python train.py --activation="gelu" --norm="rmsnorm" --positions="alibi" --parallel_block=false --lr=0.00777 --beta1=0.95 --decay_fraction=0.736 --dataset="wikipedia_en"
Each number is 500 + 25 x the weight over its row's rms, rounded and kept within 0 to 999. Layers, rows and columns count from 0. Numbers have three digits each. The size before them is the row's rms in percent of the matrix's.

# layer 9 MLP down (transposed), 256x64, rms 0.0917, rows 153-255, columns 32-63
112:504510472490494515462449493563490511521472462501531490510481463486505506504520499499502519501475
094:508518474502501534514474491531523496478516504502493499431504507520473461501483557470457490504520
093:538472523495497445479489531485508510468479484452501480520505466502466514523510471530531488465503
102:523476438483465531515455459511540507511505475492497486467484505495514500497472518489517533496477
106:472572532474528517548517472499505523489453524463512526464514491497499491517523536514463501454476
114:512518508515469498502464480464512444534514495527472463518465466527467503489488547516488484474509
095:468489468473526486502455497490503489488520512520489469526472509514499470502477531451492534509539
110:505479517471470469519481465479566489478524534493493496517520503476515520494474520457450500440513
101:539534533519481505490479522511512460555501476494502471457504515484479528524475503475501505548558
096:509509509528502498533504516520466484500484481470475479556484510493537538550496495473523486484491
100:460499532492477535505507499547487501479477479520519478494480471463519496493474507496496485549485
109:452532497427507508502502517498455474487509524501482534494500466552512495488527518512497524545531
086:487454527501477469471462492502484478515499497523475502521476523494457494471544537446474500550513
101:487557504492473483517465514448474486484446489488492506500482530510495481508543504531522495486522
092:474466490466497519513485482518493544484476486507490500516515474510470517524514446513529518483429
093:515506468507501495536435485518520536486519519483552504468517486490519522461476473535466538560511
090:513512450529505495518446469529512527508478492537514519486512477504484515505450475474504456535503
095:520492508497496486511511455535566512520522542515501508500464525519497506507508519498493481514491
108:518474477557493493531520497495510517516497529496487502504513523502479502479444508503491507508459
106:548513482504507524532494479495526484493534495524487459460502501511508489511511451509518509506548
102:504552512512483553493465514471500555511525517457497518544498522499433495502499502498496498506510
123:491513523530459506500510472459511498522487433508490501575479479490506523527496519515549470461509
102:489511490517473506533486517504491497456512516446507554540467480523498496535576513501507525497501
102:497502519487504494457502466526540462490496505544508495472534530517512527460561503513502479535433
115:516519554476471474481488432534483506457525508505507517513492500534457488490490504512451514487466
103:517500490509484500492471492486546498517504546504487510504528475474493536490484516505460524481522
091:482482450444517506528475559505523518468503461514507532477502501527504522507480470485502483513497
103:525519510488525458504498532482515491463494499482503471520518517492472504471422496483500450495530
083:488493503526528467454493495499503536472494503491480515477477500498519495495486526504508502516535
105:495487494530562529512469519565490527513515473524520524477518506519473503488483512507450472489479
098:445504486514478471480511524483469511455496520488485535497504486499538458534538469503470493452499
103:470494506526492513465477534528472476513487463472524531506512479509459507448501477534550508480497
106:468481549486538530506466516506526515499476495468461448491513498500476505536478467521480460483501
091:510503482510525498501494536539509493534506484555513508534473508514484532524467496479505495492500
111:534494517528512512489500528488513498447443498508499481488510483487488503465488469491498518530521
092:462506538523496510499480530545537480501523527526495507546509538531513444486448496487508482541520
097:488492500493480483454506479500535531487508519518498524550470494538533500495457511545497479491495
108:551510542525499528494508468511542451539498520527528478503467510509547484544490491497501510480440
100:508509461504504518486493478546502486497527534504482534489522486497505503511501496494539528477478
085:519477463517543499508486466519542509485449502513494505479541528566503515502509487489474522487496
101:506526459502460523455444514519477468541507516464508518472489507516509502524513475473534519497472
103:496450491474490508509503514483501549482466542522460499506486466515471551537503524508477496485444
117:508470524491506474484498487578483510452484514496497467497530482517501497515476469513525501537446
101:467452479526545537471459525469487514501500513491501493519498477528482527484503453524525525498509
096:507523505535506444533459470548507504539521515451489472478478508529481505519493510505477514474432
096:518486482498492492539462525546517477479540520472493503505519524545519476514495478529492494525490
121:527537511539504524476482518474489489513492521477506534490491502462526490503506508560500502489519
102:501535473511517554486497512515490528546490524473467517494509502460511512527530502502511500494485
105:511466543499495529483560510498504489513512510521487476538520509485471481501527523466500459503482
093:480538505532449541501443510506492482481492456477513517527484504540536548486480522507460505485516
092:499494482472515511513502490518525502498474534533522459531502513507486533527511516490528502496509
062:515517517482532456515516510479478504511532531449487464491502497525548506485493503497501501552467
098:484511452474548518510482508505521514499499496497504502532543564501495529506499464515506501478491
092:492503476530496480509491523543507488483467551468497541522465526473468495535468482473510529506503
095:487504556483496490464519545495469483545473513481495501499477515473492536469519461505506520504489
089:469507509486505500490462516530478460527495532487480514522485486529460458468457511463507497470485
107:472494501466517472539498435519507500494542483498462487527482560529515532498523517506453515475481
092:517455480480484505511500488526513487494525502489476514507470471513477477460494556519507508512472
087:473511509535450473505493506480511482504533495463481488477502471542473484503499469466504505519514
106:514558511522483479512498513502494510502543511527556489558510495477462504496476511465507476497502
100:483508516491477488473471491521516507446496509522454534490537524487507537469448485497525511559518
100:497481535474480466433529486507501504472492555530502479499512491496532508510482523492514509516535
089:499502519483484461552537501521531487520518518473472503472480464530523490516489463466475529535499
097:500533502501513502476487464503478522513497526497495454540482520491519486508484494523469487501442
111:518488483476509532477533532456453498523504523476543561510495510526521524549532494522508507508470
098:498496485481469476506488502488525508463538466488501500492529454519486487484477527510533456502518
110:499496483471549531492557519477501514563514462518486525535509496460472522535500514494468495510511
088:507513509512450503501460533500514492495508500526527482550506523519458518536481485500478467501478
103:495455482461484482519472502523471445469532478476535490464475521507503506503483508529517473514460
112:547482454494503552441543470521517457494542508517525497463491473481522496529528531488502505491488
101:506466458544500499513491506501514472475521496537497546517481495459540512522488510474490507499463
085:502528503510482496494473462552506536502465523498511509462539484487504463511459527510509513533507
109:524481497516495513523517507556546537495483480513484502503507500506507521501502455470516533513485
098:520535511516471487518526463513488473486461489475484484464508514493480458447496469498518531478464
088:518501453501514523501492542490472517506508466453506466465532451486507483532526485497537525514521
092:431531475507482518483503519499517508508470494488538483535505503489504506537480435534471461513494
095:532502482474495476493505525494518454543507509481438489503491504507509517528507493510482526546513
098:497463504498467476484506514491504501542462485520486558474574521485524494464471518500499491544482
102:483478502468498483509516449497572513489473465494520509437492454534453489482478518548498492508489
088:520493510508517498494486496504532506514514490522502511465499473494489452534468481500464412490479
095:487523566449478516508530494538473519526497485485508481462486527508494501509498493542477479496462
110:479468477475496512503478521544479480491519450492522543496513517490488457502480518477468473481485
088:515490451522530488487469520555501520493470483478507514482463547502469509501511507482530536504504
113:516532464500458500468493491509525515498522504466498517549546514516489582468520501498467486483517
108:507503481488477495533447498509512549499541537499485515486493496561460473533479485534480501503502
092:503451494495511491498476466516489469525491523470508487535495518527496473502529512522514514506552
101:492555523503468541498488494468478474482497499456511511463539469541448484530483481479518492525482
103:512487532508455513462528503409471517513491510492519513474514491485476500541498514524451495506520
101:508500489521464496541487471533491528504505487501487493523471442498490477470494410539499535515502
101:519512525515500485458489516532488479501522495501474507513511474539509536451493503473556491514509
101:483511524497514504482502494517511499516479533529513515464441458514511502490526490478497499479488
090:463529496465498498493500474482515487499534498492528480535505507539485529450496503452507446482489
105:504483479510493485487513489519499522474498467561505449521522483519429513489511508486519519509522
104:476525443520491503515519515501516518488486492487537518474545496510477509466487486444474476486474
084:523477490500531489477532541482497532493541463557508518507523486503484518513541467507520485512495
094:493502479510492511556498503532496484502477474511505530476478513442525511481473503452557501516508
100:495513492495446516486515443456494472484512487515487510538470499502530500507483494474516492464463
098:475522552484532533479496496523481554487460529493518471506462465486543477458483502511512485518507
088:542436519486502489501523484498519505506492467524531499507484496459483494454479495493506512524543
092:499462495494532489490538468522504494496509544483509453472505475514473528464514538520493510514526
093:509517472518465496520487512507542492516527481519548531507524519524475521477538514452498482515505
101:566485503521531455543516467563484467536521544496495499509531526506507485511509520488510499502513
085:480479473503517484489485521514476472507472541488502481480458521539517540483514498529451504501461
# layer 9 MLP up, 256x64, rms 0.317, rows 154-255, columns 32-63
104:489498460483531548472507526529474512527484475499471491519477490514504516524517525538519461534484
095:506496485434488491495479539563476494504511488529522455527514479511475508489509463523523504506488
093:506530500499510492500476529506522466556500490487485480484484472454490523531497551526507505527480
110:463467483479470503438526540498523462492485486482468501530490486528490526511486470492558502505541
109:512493505505501495443534464506505511489455490527515505537521474504511448459507452523515517503482
097:527546545496458504500508456449472506496531510471521522466511490448497514496521479550499466457478
101:476515478487516496469518511495522540509526461487484478489520492493483522510522462517511525466500
100:498525538478492495533470502458502473517505481525546514473528492478524498489471507508501502466472
105:449550459511534504482504529494551512497519475520465521506484438492531509468536508462508471501517
105:456458504502496505541513514544505530508518453531500505491498473465437465488498460467544488488486
111:521484503529498488499516474504513477502481476452496461529483556488555493500473538532478543499474
083:494502475536509508491535479514497536515531513520488485451503505508479525466507463545522482489445
118:494476546521485547520487525481512506518523502478480471503485489449475550493551488521478473504513
100:500507561500464482532492472449471504497482470541474448497478548530517473461480532479485515483497
089:514489432519508490529505524495525495503497516501485494539495517456513505497528496494541528511528
090:456500482510531494514524517480548479518526544495448495527515494511542485508503478477495518540504
099:438496522541513538470480513535493525497471475496472502518471527516492485513527520521468487491498
085:483507467506528508508503484530504498535468510547496512489512467478509473519522493473486514489497
107:531477547489499508476532466517476585508517514488504519468521505460522484532502488533513518508475
092:468484532462490516476474521455522482491501492488497483519512469534502516540551471482525504447473
108:494495464515538582457486496471517503510497469527526492535500492499489504486513509483536524541529
093:523528484508518491443500497554465527507517505556499459507543498515532529476501533502507512488505
097:513495456492500505507524503492504502487479487461521477555487496511527529520510532530477487493494
114:487473461518514508444486547497508510514504549491501541489464456510489472493525471481527491469489
090:479511505485472496548541537541515506504463486492505488512529503530459492478487512481524468476488
087:494548530515498525509502493472487505549533483473449514527497528506542449541490491499509496542469
093:497461468524508535494501501466520497514508470509449501476436496484504480491485479494487498504498
093:534541523508415489502490498466508445473516554528508494485513482509523456538493501510525507487470
101:507518524505517531496491466486547505527484539476499508507496469500508456485515464481512513501496
110:498495501473466521489539500472520476510504472463508448531497510526523476522515492527455489504462
092:552511485485491513474496452491491502481536493510466505501447532520587488513515477526517476513492
102:470498555508514548496486516493501481484477486467463487514477498505511512504465452519499481517517
090:509487521479528482497477515466523470480455460502530485489474493479511489512534529495494481471562
105:475507524469500516483506519527529490493467483480533517516512491453474459452516487522513513502497
085:526498477488480503524470523516511482479461498501464480491499530510492441476480474512487499526479
097:525527477486507452477527478476482528511471499476515496499536538511514487483503498467499489502455
106:518473538489475491506474499479536493535493510496449495534515457496489513505522486503510487544562
090:481500522477476513473564471511513528449491475511499547471507544468504521523515520517497519547523
113:501452516497494523506515505507508475489542482524492463508460468480497484470515529466518491499510
114:490508529462517490496527483528490499462506516489500478507532516503496505501462512540501531523504
098:520537486487528521527528479493451465501510457473546452484469502489562513546519488550509504505468
107:500488490513481459478465560529535472475485527551496510494504476461488473500535476519513514504506
097:493477497472546475527510516504520513495509488497475463504534506487515511515562448482453540502506
098:471502524459529484519541517498461533458473511502531526465477491498485512538520468486483523496527
097:536496488521494540454545522499503510561479487500521519539505506498471508487516474516487512473508
119:476509512474519480511528467517544483526504523497487491484492507508526501504480494518503433451470
103:532471506534469476527504509503516493485502520485477505495493473489503495475449446531508502486476
102:461490494504497545533506513476498471493508501529518478486490482470538530509526493490498539503523
092:520499501494513498497493483504483551509515506489496515512515473494503529508485427517453526464516
090:434526478476546533502460504516518468463510525495487522474525491511517513500497504503534512483509
050:516498477474526436506489481519537503500475505499475465472510491542520474521509477510518517483534
101:461482493535499494527502517502512492479470517481525492509489468579508499532542498527540527489524
098:497502488475514500472523481505512531512487488527540472503537519469511543524501539504510438468527
112:498481487493485459524518492514532504505502501479489497525544531514521481537479544553483498483513
097:518463514494500459531485486476470460528488520475462545491540489513490479526492504479520472452525
117:497525463500519572501500515497473520527476508429529539527518494470532526506523468527534512505542
091:485507492501500473449488487491503491529448515516480547551488482448463525475490494537466502507498
092:506459476516478501527477493519465471478455449513472580484498518501513532502534478520485469500504
093:524499473479486506498519519498521516475451509484522502489524495526446493504554470518542513531510
095:496467507553466513481489526472490466502532480471489536494487501494525480444510514529531512509469
092:514518470563462536485501477463469512512437506498474534478520482494491529468462518478515551491519
090:477535520515480517465492460483478446563476481523491504486453514498523493498503464486525502500504
099:499451551524515508497547504479471485522517492533525497529510468502465535540557522480505531541469
100:495487521507494499516516509490510478460477497496481502516486519509546511495464475549469513484445
094:500508548511517471512444510466523489508488547525512490489495500498526484539535487498479523497523
123:533515524510543486489506500475503513547465504488467486537505487516502530532499486536487515497521
095:510483476569522510538504526543486506525484484477505509472524463469486478496476463469491475499509
094:476517449466519484535485495496520494516466461471508507544528472492525525495477543496472537490537
112:539503456482541508523479527532522523465463521474503480496565493500522485506529488529529497493469
097:485524490510519535525535518523463479488489486492524499509532492540493481473481460497516463463516
092:462482485456525522467514484538493510509452475478515514505483511521464513463535527558517530517495
125:521539488505506488515481517451487508541451499464534502554541447544474528506530492516513504512524
104:482469511489509470508512506464540509511489530505531499527543441517498558464542481495512495503487
079:475541487481520504511492523554552463453501501526511517544504533536521516511459466514491499499478
093:511523485491532521511485479515465497510506479545466472502500495506538478527500458476512516468566
096:481505534491472537486466517471497506532483501511503492462523493490470471513511482446510455558492
110:444491482496521463493546486521465506472495466475488501531491499520518475499500459529463483462502
093:489499462485473496462521511515483521499460488489458482515509436513471456531509507507543528472501
099:514524479460508514530492467545450477486449487489502488496455519510519472540510510521509521554523
093:530525534531544486517537536490501468527482496485500504542530517495515460487517495498476508488526
098:505474491529496507483515523450531493519472496514506487464550458511470464533497449510544503492483
093:556492507473473519509470532459514512471540512499444458476498480524518486492520478497470494549457
093:489525498541498547481538525502488457473501476521472508490519514498465445479508528463565459515494
102:487469500483495530515488527479516479466476519481486501497508511545549461525487526486504523541492
086:493543480483484553461564510490480539496508517482481491511498501476499516531484499486474547531468
106:470525537497548514496501491514495496532452534472451485492483547540534453485465513510543509499478
103:466509521481520503532499488490542469450494528515480477522487484520523545536512496528495512536536
107:473495522509530544530499511467523490502491447500497480485501527530498530525507521449497512521480
093:527499513503545507476503504493489482533500491485481471485503481520505543492453475477476496549509
092:484525544455499494504509493493461532436518478480499489528488487485515479521525471525489483514520
079:513513554480527509524513502476498464504494513520469464467470499496521535545451500511526453458482
111:442495525509486524456486503490472480487500480448491501518484482501523470472510484487485473510524
104:490497484502477490470469499498488487457470485509508526473457453522504463497505519504511490488513
079:499517475531486518502474437547513492522477523514505512532488511506544492492469560502469521465482
087:493518497471483505452504522494522485480514539497536492518516502534535452532487489513485491536491
115:482466499481515541493464532532469464480496520479495506486515539513504511428502493507505470473503
080:520481442500484489498542478531508505534486516501513529519489514466535463497519501533515524496477
093:473514511508485551472509460486475481515516524496471498516471497522543517540469539502504451493479
091:492466490501502512480504512481492492545497527497456496478517492504446515501535502515514561486486
096:476531533532518503508525523484518519518524551469496498495516515545509518522460521528522526479501
108:521530529481482534471517467486527466493485506507487547483483486505520468545505492551495538574460
087:480502524508509507474503479515479501492513507533468543549493501486484497445511510503469480499541